Each number is 500 + 40 x the weight over its row's rms, rounded and kept within 0 to 999. Layers, rows and columns count from 0. Numbers have three digits each. The size before them is the row's rms in percent of the matrix's.

# layer 5 MLP down (transposed), 640x160, rms 0.0628, rows 505-545, columns 80-159
096:509531441485468481550426480506448520484570515488550438399456444464563475597538468472499428473507522469492498491491561480494545488445488518515538446542530504498553440547467446565512484518518473446484543462465431482448460570506505520516542513
099:495550494415544473538474490421451566494519480432479492549440492622490481486473505513502448430548524485476547506528562494413483481499519481537500522473537468510499466472496497534402443556518500441517442487492440542540534514512525519563514496
092:510521509519511505536489500491526528490536491488521567481461560519503471525497472554558521498513469510445497531526525470547484422445502504563545475493518447490490563460469475518520517468585520438467427460455463555452433522510483539534475600
103:445486474569440484554433529586455465500512554416481538568498573507465451484485549487561502469484600428502510429505494477468620566476510554574544494449479478525434445453551503538531510587458538480474503492498472525476498483496499527464594571
095:515525416516524451481535499505531617484492489502487600501437547552513505535511483522540561532471496541461492539544566441585482512481519484530503446482528573495489491421488467535615519420475441491511510485497477456456432522440485497530530536
103:535620528477459530490469553454557503525511496569532493515495505565528500453485452518487465478495505514549547444525525491493537484496453468497524513447500494581558492538461506575488488457572484492475491550517501469498517502541465458467514499
091:534510450535613493488454473474512476528501451517475519463521467513513454511432557516492446451547511483505412516510497534464435490585457489462557503484470528523527502572405543555499523479485517561554510493547491511443447499501588578495444525
096:559535471475452502521459459542560537445440462568545527523487523523533494450511553481539479452462472492512436477561540495559517492445384496470602467496512516504440476558507559478442479587496478472455493481475435554489463556499445481514551520
105:526449522468512526536444542533538436502476535472503488422523491483606464503500498500518523472473473546517446503544464446496482460455441659434554459595516530525518533498456481564524521490555483474521521511499437486597509510500486421484497507
104:560448480488473500512441518498520461473513536519517557531550505499502539508445496538437480442501540417407546459521466442472502509491523510445529541573488468508540466560511495507474461530545526590564477463534546588554558499584547477460509415
098:500462501498448562509482543497546529473500553509506472508453513520420459471538474462477543524493545490539489530538529562483420488435564486523452474589524541427552504514513512446525492572482496524567527479593477462471464460481500412470463537
098:522522496540564451546565466511556472409462554506486460508521494509493510534503489401462515496509520496545515521478480589485520506535512562471441472484490463480462509492481532524510482535502586474495571481469474512496487473481492498439539500
086:513460511531445553529471483475558575494518567547474547463531528477515480439562439477542553501482478437526452525487481451450529514500523426534556515494488479528499498458489502471523461414490460517543554498450453484556492543482513459397510510
097:466461550451454501551504422524498574466510492415398487480466489516526532493486476495547523446500532551487500472483522502459433515501499459487540514534507497518568537418527515589521471517505527502563514490463469531516477406536514502507471501
095:499574581507487452506491544458452501505496500545443511492486493598471478509542497550486465481500563570468486489481487516494506442487523509583522494512506545463586509489539397539505510425522519603520584498502505474493485525556450478563507436
101:424416471559419491532493542550418500505554530503433461520540461518494551545534482513475430564473501486546481441545477528486487530563500539466467474509505523544541503495396563546554443534449550504463502447495572539524541468421503456481486463
105:462465497486500518440443433465474567489533471473464461544487522451418520505551459508422539555527509508503542482578582476523500544455510457482536506576521507519487477509552538454534510524482499466439435444474484529507520489493540491449500462
104:460449584505464547509475436452458521529506472510450503480524581529429533536456383447514491540516545493469495562507505455542478502516468520527513592466429517522416516543452517543521488526536481540517515480510535492494449481483451550460504463
095:485508553507478537498511526453419447500566527528494575484525494513480534521449503494488470441542467569565519543531420530547535543529465483531507512486524409564475442566506498519464441512522494570557534471401535478461502494549504550452475472
112:482505554473503552483533479483514534494490571444507446490547496512481522601479501427455509475529508499498468499560542562459510508488461465544542444473479578477507499495585500506460458408499524500440425458563479511491501497531463585549546542
108:522512469551448445516542479501481554485547506513441453487524489528469516575501464509499550508492485507442520524447439532459473529508569512509485515501424523462472571506500471475528525354526579480393520488489472525517488439500563479485507444
095:501440559478454515491504472512537543563542539536458472568565517519553516527561587483519494471518476506514527426411491506476440510444480516486438518525464448562419465462554554456467518521496468560573497498493471475505539484520562437530487459
104:502507544463495410491575576450464590478496505511496558563473547498565537463516459501535483409440476597445489541481490536544517473494462483536529500466479493431517491460461490525564445440547453467469472538511461541556452507498449482479520431
106:442457486554526426547478488475531538472475461467465462481456518507484460469427445503550454587515456479463460486512521454496535470466451548472534492467515489483579502488486558547471492557498470511516562533549460514566553526496517486446488554
106:482542508473535537442444458508470467471423520471519502543502514521469583525454537533481462529529425447448501489430460547433447537424490472441531502526550591475548523482485500496571553513487505503537492559463565541542492516525528475464516528
096:480504507530562568501566484439476517555563451531556555464431432442491524449498560500484561532519488543486551493513577445479433527497425528548483489507513489439464462546470446547492506570485512513421467494493517447492576536468528476502500482
102:514491485496523438425552504479508503490505502458504556504608491464544462527481567503519472456451490512469496460509422568453598544466527518485438498468460562481476552521469408499506558539563430525523521507511478463521456532498465403532513520
082:502544559503540510454494446447476504502506533462481448546499365490488543550516459486440526578483444505521487472561495518392493511473532435560503417496522533464563442540480490549474498507543479508553466516498482491478497500459544494481533451
097:510483491471435373592448462499514476513510542465405545506517515544479492444514530493443491518500504545545407524532512526488533469457478508431461495490579435549484556478465518511546511458428465490563563495484503443561483495531560493506409502
096:467466454548468544501573495521486523514496454503521544438564481541519547479537483495560519491491539544491501461531474424533509513454516466475595389495495472483597562499476543559557524503500427500526493534503446459464465485480462497473517486
094:540450489525500488510513548479452528457529455472465446496417514498502481517545451530482516518528504523499513425568570486435535507465504489454560452506512456503459482510547536503528521551473510510427455471513586465474513443523497488434521447
099:431544529482533445506458473452510485547529553519547495515548521556510476469528540476517471531493463563460421542533525479482455507527405498543518580456494395530565493506481511540531455441540543482470532492504412519459454546426528496439448519
098:481527535479496496446485496493488516490499407431511481486498491495484460447531522497469507537486499602445555496599486515424453545500529525494549453523538497500440457513470450563495474461467471539517422505562498516499493500484542498531551534
086:522537521495532491490604572531497540561486504513504500565495408516483481428531532494449496506543505553510455452435513496452482518504444477487478549424466506451562511491506478492547453521578472485466457499536480506496511552460499527552486504
097:459483483511479533535474511503522401478512506533493582503465525486499454463456530453531458558445532379546493430588496484505457507483600498555513535522509463493509472541472522484518493581498551492429492543432474507550438553499510490485474466
097:424463516546567517476446503527471418547519464419470459486516456471523485532499583484503477520498435513551519521513487484482472536550516454533480509476476479531526493522482520504576485557397452499532536525471521467406542548544561574502520510
109:542484535446434468566448466535486480500551550506507517413550479500496481541495500551531494456554439554501467422442524557532529501527547470512550472548487506499428563442504495489465525508584547405467494457569482497528427467514548502478455479
097:513529583507506443481498493411515491461523478500524491517470446514477503418435522483446540534481524448484555521529484479488492507620559536534542486448494541542610528504497436528493500436470575486451505569500453490501507501540559462457488557
094:464501557540546539454486426503496510465547483464523514575506561489524476486532514457389469471486449534506521451443432548535400532518496460536425523508519495434421469540434484584570595519480487510554460457515437547481510486514501459525496525
089:448520464617516526519425480597469585572462523460499539571483491484530460469490469494509412496446554477470501482527532536539550478562546530526481565545514532466491460534491457458454532471538411399506502491533492524521477476547503496496469469
096:509508530488503457386555510496449445498479547545511458538489516484505510498465542478493547524484490500424569561499500546551465564422538473501556471485486504593450505568490529486498500438464492442523585445527472448464500536500508494501557535
# layer 5 MLP up, 640x160, rms 0.292, rows 506-545, columns 80-159
100:483428467576551562457475510493547432437545535442486558455502480541501543444492481539492505405487504526500530490427560497515472529496520498531577482506507555579540530557478525536534553499468539480510492529471535540455460452488501512489509495
103:522432497532477533531538460548422556444524448584523488492521476469459552611468523495553527464483552414468501499495600487520526523515488522491448604494507481562552472471470505508474414522478448531473558534416576445538428481495483405478479429
109:470495576492435495441492511508511478559565563521514543584478523517484413515542490502507436500464499469475446462509490567480440525459462511485542480489479392501528501520526499574475524449505468486529525488465538504481559513509515422510454529
099:599456484537491590406500478567534508486477492609499470500542490503514458535505408543455450483512443495556523449496481484530499510454535425428465501508488539436544470544553494511504521543516529510494553520527506528510571540453510497538507447
105:477548504508529559400503498499469457522543539494518528512565473480468481483530489478510501434483492526548594436493486491507485441550532493490498553445549441470569479558514493479461472445479559437537470556423444480490458474488462393612543510
101:501510572464465515472528563581487472495511431475494559558476447507429511512477498541510459504458442492447508464487543495544565489515507492517530547476497431426430522496562553533540466487523496487473454562498484573516499463511464448489499514
108:442560430468512494431490420479509404471480512435481529506478484587504492518515544525476464552483481487566495545509540454471555548499492510486566603497462475553503508553475422525420493511534510594599556480466440508456562479525440489518477504
111:587490463504445526542472433496468501462472479552486512586490492480516533551450493533512479561515492433494498436475494495541510570532472511537476422493542496483491511525490598504491501482431491509508522511494539540453515473439449470501471553
102:481455464542538477425535537501487475548518504452497569502418505399520476533507516472469484500552483500567503537468401455537515447543489518490448481463557535501522534487492512525538449510521458414532408477567489463443523542496468484527481493
093:489554574538474436502532545530408517525463543493481481554503487534450491413455464576550504380545506458495438540556567486528511534468506503471539543536502550477463505537491508449478487558472519466512491549476556531570416393521508511514454489
101:491509488517509435455446452594511500477519525518438545513464445468459478461549527510530501472544449549511527554453556512533495486497513500491438470475496526523466538569535491420521520539511508517485430497494468486507491599550532466522503477
097:504515493472532538481460536512482475428457510510541553504447443505509542586435465500473527604518529490467573479527508507457491481540532496489517461494490484492425503559509544485547459522410523484529457544529525470480492461549518498514528522
102:522433442592519470481488527478473496487514505543563472494584541416517531586528578475458464443617429549587467545540482528468477464477515494507544514508457492425516486487465433498549533508465481547485481437474502488485509534487471504550478463
087:423507468448467523500478496446562539500504524528551536487511515464462483444506563457557529543483533452520443495406492464476487483554472462517472537467473458460457515523494483591534433523449458450418448481496507475494564528435472517542563487
102:530558547435472425459541426421490500437492560560496563529510459468546513471504390513460504494458462471418459541522582559568519542479506525533567494501536457534436502542556504536510502587487471493501493486466499451509501451501505552494434483
101:453509540545470482499545550534507569513468485502588534450529519472555532527477511530510449550529491491554501418495467519485504512552499475489518513522506478502518562500461514528438518468476477583466542518465532541501505541475564452555508580
102:435470550551515516441441503468502512543508530478561580494482426544533526477537486490524491483538450424513489496514505475512481553486514515479443397527583531486518475496486438536398477518427514468567567485493517530550490483505492507527512481
103:536494494473539485513507468514551480419504472526507491481520462500491470519510532516578477580543537484493425579518519420497448496609416555497468469493529548493576475458540430527470523480413491488501433426467470507554521527442487531497411445
109:491403535513508462548533498470551527549485542522470540480485538521463484554476482525530553540527506476515387508461530509457454550529430490534449484557507442422519498513493589454528446573471507467566478487508523524545452443526521533468492364
098:544506534493535585545526458501515499466484553523478472490466524476549432507505511528480467491490482367456481501507516495524488498445464539503487497487568518476538471545459445542557539622441451449464421501470504485423489560512467508523461468
096:508530537434500489490533538523524598513507487485558481555479471468497518528423446554537551455468512535520502495505501516503509500492515489529511453471467484527541506544487456585467507579564541539494572491513564468496474491447510481465560497
099:497518482488513488552460466557440480543462600414404553538508524535451438429439554444488517514532497411499422538506566540535469538482531523537548523543495454556527529488478460497460468465519564517539522569493546486522477463485488489480469536
102:526476469540485472480519549512468640478486480534498517420484498491514471514522531486546517512437476462526587522537492536532501482485497467526481486507490505474465569540463479514551538527497464568508419407514476511520453506507522507397525465
106:489466491561536481501506451483491510496468588508576453484496568390440446475536545481521513524448459448491537655484535506467461431510538543496514529421456460537503596478534464497551495517512513472507484536492483473532472556480495464493517519
100:440540506478526451542487540491490458480430537473428585584495464532441503527493538540506479478500526466490449471510494512502538477484487542480510453529542449437500516501534511512584480478479501490471497472559457408497440484534526537485507518
098:503514521532504444545489360477528563459492456497550514465478513540506533463489551507489506519466483499511460489513522528476490531478461474449487510525515567452478450506470509501447454521485500529533540592508471549450449488495502461401572460
091:530478555454560422581554483520448497441447488498537567444473524556424456489418520576514485546628475565455454446472529515574560453538506536404500540535460487506518494470483483497475448511539541529524553505514546500521482505472491537486476508
099:546515525472491501507481474499518461516501612515503526487463422494461534540487564540552437484505463541493489500488556456495487512497505507527490452465473495563522430509574454488573527494549569488455476522519613532543506526558550488448496471
091:511528562542499465477442471445484514580465462438501528531528470470508550478511527554474462463512551449493405555474487562494476475506544513562499557574508520479494493520538449505542448530485500463492504494459565554544559473547501529413485425
097:532478559514539516505544517514525556547479511440517509475514529468538512485541486557480547443524481478468470520477551592482481461492431558564479539519446428485464521491502561495483505504481558490443578453483478519505475560528515514477459513
105:571437548468500570541539507512421520536500452481448557478437490530526482522500540578459518570488506457512459424470490468553535468534617509490544474499553541449488488544538433441464545560434450488522498495484526518500420516538540481531546514
091:499536555512525522436457540489526446454417556533504485567455497535432568521490551508499468512531464474479464552481466492505499469452500462538477533523560502554559489554553494593504494517459539446452463528469449459500610431522514540517482445
089:489460502462559503475445517565426470500476516588484529572533513500509451545436562488544504555517576547495536457476501563519553488500436481464594490485490508495476457472468522456470466528483503496519509475498634447474512432473501484470514464
105:555448400538462446567435515479482540485508525483501480466561450486513520471409450506577498517534523562426519478505546449590495467499471523505527549471525506583518492524577493481506472467530558501527551512558515493520576490530540515514395490
099:489450427520470489495557472520502536541481489488530487581600482573508577509566553508536490537491530548487475456484498516547494509517494456497506480439499465451491519530466524439543488462469565489527493514424513433571567427464468492496535447
114:456531500483477540518504476475433543516532396508555518447480516497551513441537598459526504475448532561561401535534480429504514540498479476461548460436465528578532438524528466545428488444467568541507493481528529423496545518437549467449545397
101:425442528497518478453536489462525494511554470491538510469471433479516531514519524515460464533506509430466491504516500476530546522468468489541496469524449557473535422536496475511528487466519579513498486499475478547471475556501656524496495567
094:455496569539452503553535533498507499555504500507521436498480522486457448524445470557411504500458545435587497446463514448489441542537460479582524529568548494442469546447509473498506481454504498457483546535483529480490487539524494533478513490
097:513465509569476515498514549484471477446505481515503484432547577495516542482465538511499438451584504568502530444496509453510549415471516478475558488481497517576515555462449495509481474489538606514481394513542507444517543478420485558509525501
106:477514487515492486509507517499557507495545474485577559531540502442554593483522479520545498577483424513450483573474549544437512455460490527444598487516507436545557527495480535512543463517495565555537452440421462490522468451502487522545495466